config.yaml
num_attention_heads: 7
init_std_up: 0.0386
warmup_steps: 0
schedule: "wsd"
decay_fraction: 0.67
decay_shape: "sqrt"
final_lr_fraction: 0.02
max_seq_len: 1024
Each number is 200 + 30 x the weight over its row's rms, rounded and kept within 0 to 999. Layers, rows and columns count from 0. The size before them is the row's rms in percent of the matrix's.

# layer 2 attention query, 224x224, rms 0.198, rows 208-223, columns 112-223
100,203,255,218,184,140,211,161,148,184,183,209,207,187,247,194,233,225,220,214,187,220,202,237,240,227,138,207,248,200,159,168,202,259,205,147,166,227,159,194,215,182,200,200,209,157,222,186,195,233,226,206,225,223,182,224,202,268,287,155,158,159,232,267,208,160,191,125,233,166,175,193,186,164,151,201,170,211,169,202,230,205,222,176,194,182,254,156,212,207,211,199,246,197,200,186,178,171,200,121,144,216,162,201,211,236,198,156,246,217,223,233,174
093,190,192,274,187,172,169,202,209,169,193,201,143,196,178,211,211,176,184,175,170,257,245,249,247,212,224,213,202,188,146,190,181,241,188,149,133,229,207,195,209,219,213,212,182,185,247,187,186,222,192,230,175,212,184,161,227,219,248,161,230,158,175,220,182,229,189,177,263,207,181,254,230,188,151,212,175,245,232,225,192,217,153,156,201,272,190,161,208,145,178,187,163,189,216,230,170,181,213,140,188,196,187,233,193,183,191,164,215,218,174,184,238
105,243,194,222,173,198,157,229,234,262,216,175,181,122,198,278,120,200,201,154,182,203,131,214,202,204,235,211,190,206,229,206,154,175,212,225,169,188,268,232,247,202,243,221,211,263,209,199,182,201,210,189,163,171,199,181,163,202,170,180,175,215,210,129,199,227,171,205,144,198,186,218,218,253,204,190,227,190,214,223,255,180,233,172,176,229,224,188,210,195,176,217,195,181,190,174,227,226,180,204,185,223,226,170,197,188,118,221,211,166,183,219,218
115,190,187,209,183,203,268,218,202,205,207,223,273,252,213,243,250,220,196,205,200,199,150,145,235,226,203,195,168,176,194,215,169,175,185,163,232,229,141,233,181,213,229,227,183,179,134,205,218,192,171,246,177,215,214,222,189,149,213,218,201,205,183,201,196,213,186,215,169,202,205,206,206,145,200,149,231,190,205,199,210,181,215,228,201,177,168,231,190,175,195,200,210,234,165,212,246,225,225,228,206,211,181,200,262,227,217,157,263,181,167,223,154
109,160,189,175,219,214,210,164,203,223,190,185,244,182,148,231,199,169,201,222,191,173,199,232,185,269,206,228,180,207,201,157,225,245,191,229,176,201,158,216,161,186,182,226,226,221,232,165,225,147,191,161,196,207,176,167,177,204,210,132,233,189,170,212,188,246,205,176,173,202,191,161,190,209,208,184,177,135,191,230,193,221,184,266,218,170,220,239,212,177,207,208,205,163,170,180,193,151,234,209,204,210,206,194,176,187,158,218,158,202,214,207,220
111,236,170,240,216,189,239,248,212,186,222,244,209,210,178,177,155,187,176,254,247,203,185,172,184,220,231,170,256,178,244,193,221,197,147,185,194,198,155,219,246,163,198,211,214,225,217,191,174,225,196,193,219,146,208,197,194,168,124,230,193,230,204,219,207,123,248,205,151,207,203,180,224,224,192,201,202,136,228,203,194,208,187,207,193,179,190,247,220,219,149,182,187,253,227,183,193,234,209,250,184,203,147,190,203,234,254,202,142,208,292,141,170
109,156,208,184,191,212,211,182,171,230,152,226,301,227,104,239,152,220,181,193,189,167,166,244,242,190,244,270,196,203,175,228,180,207,267,262,169,193,206,235,176,171,170,195,192,220,241,216,230,221,229,244,206,187,225,166,165,240,226,247,175,220,216,194,217,220,187,237,181,193,204,187,180,215,142,153,237,208,210,191,197,199,202,165,171,167,220,219,183,230,198,231,260,172,205,199,209,203,192,206,142,193,200,178,210,199,204,161,221,159,173,252,168
111,172,180,172,211,173,207,232,178,212,214,252,208,219,183,133,206,210,211,241,166,237,214,174,256,217,187,194,249,178,212,216,224,208,136,236,190,234,188,208,259,174,201,208,168,203,191,182,219,171,219,169,198,215,175,183,172,232,203,135,175,272,181,218,178,160,179,147,187,164,148,152,195,180,223,151,210,195,224,197,128,143,192,203,226,191,210,176,199,187,164,174,221,213,210,218,235,205,129,216,182,177,190,210,232,230,193,202,137,167,253,224,241
113,208,185,234,190,199,202,234,116,185,178,246,184,206,167,287,228,222,194,266,150,200,187,218,177,241,240,226,202,204,198,188,228,212,203,189,251,162,191,224,260,205,189,184,152,210,173,217,191,141,154,179,199,185,204,201,231,223,263,229,174,183,232,185,208,252,229,239,156,190,183,283,212,197,131,231,170,219,169,191,173,242,194,207,185,149,236,185,162,148,199,269,204,243,224,206,209,226,273,154,184,181,200,189,185,218,177,205,229,235,222,212,202
119,224,226,231,179,212,247,194,215,167,190,251,183,214,200,194,172,199,227,155,188,168,200,170,193,210,218,231,250,188,173,221,203,166,235,190,214,233,201,171,243,233,239,188,211,189,145,164,250,219,165,204,196,196,186,181,219,142,172,209,215,168,186,184,234,276,202,183,174,207,221,208,207,254,168,210,190,170,220,180,241,170,190,259,173,241,180,183,208,219,207,227,155,184,202,185,222,244,243,199,212,255,155,190,228,190,191,177,166,199,218,213,211
114,169,208,162,202,294,153,179,191,203,248,160,234,184,154,268,181,181,172,149,248,121,224,209,184,210,214,217,214,200,184,225,201,195,166,140,219,190,173,179,152,223,215,217,197,194,201,184,247,188,198,220,217,182,161,222,230,199,215,203,164,244,188,146,175,198,186,187,201,174,232,202,202,222,194,195,194,160,162,217,206,178,115,203,220,224,190,229,197,193,148,202,230,179,210,165,207,173,219,194,162,204,189,212,159,211,190,178,175,206,227,237,189
121,224,193,174,196,149,165,207,182,254,197,223,192,156,196,182,236,246,201,161,167,224,193,228,217,147,159,199,222,201,241,190,277,194,228,251,169,203,197,186,250,137,225,189,221,189,231,231,207,207,197,165,196,192,204,184,162,192,219,198,132,166,176,234,240,188,191,188,173,172,187,173,200,181,172,170,225,161,235,237,218,176,204,198,164,220,214,219,134,209,142,216,149,188,203,159,162,247,178,180,192,231,179,199,234,184,195,144,177,198,205,149,222
112,156,195,214,201,276,209,247,164,124,199,201,226,205,188,239,181,245,216,206,210,216,140,201,198,177,198,207,181,175,235,193,218,206,191,226,201,193,220,180,199,148,200,169,231,207,191,176,238,201,178,141,188,191,241,221,196,243,146,207,217,197,178,228,208,137,177,221,181,152,192,233,198,228,252,215,226,206,197,201,175,188,192,222,178,155,221,236,213,243,195,176,224,209,231,179,185,191,230,197,145,193,241,168,250,205,176,176,189,195,204,178,253
109,187,210,126,220,212,168,176,239,199,160,226,249,229,194,201,202,169,174,240,210,182,193,226,200,163,273,253,188,193,169,179,194,181,210,174,186,191,176,137,169,205,200,199,215,151,288,237,223,168,164,192,195,253,210,212,203,208,210,207,180,185,198,223,183,167,222,181,167,194,251,200,156,138,224,202,201,177,224,127,166,194,178,231,163,206,239,195,205,163,271,238,232,237,165,176,246,225,211,155,228,208,191,190,186,211,239,180,221,137,183,177,200
115,168,166,262,188,181,228,151,178,178,189,206,145,204,219,220,193,174,186,194,176,239,228,187,160,189,219,218,163,165,207,225,210,155,161,195,179,219,193,186,205,233,261,188,230,201,202,244,205,246,155,242,207,209,234,236,129,165,212,215,163,201,133,205,217,173,237,214,214,213,219,233,218,166,202,167,175,242,181,180,197,169,261,225,207,191,127,238,257,212,158,172,151,195,216,225,173,241,193,189,237,194,205,236,231,200,178,158,206,156,177,151,208
114,198,178,260,225,138,146,230,253,248,190,281,211,206,230,226,201,185,194,151,184,251,191,236,241,195,253,201,201,178,153,174,179,197,220,228,189,183,224,165,157,166,250,234,246,232,174,169,212,218,210,220,206,182,197,217,188,232,188,203,223,229,138,201,224,173,175,147,128,154,242,275,122,205,253,213,200,203,149,213,179,207,232,225,178,186,222,174,192,194,201,189,221,204,174,242,225,210,219,198,228,185,186,237,191,228,217,240,233,183,214,214,210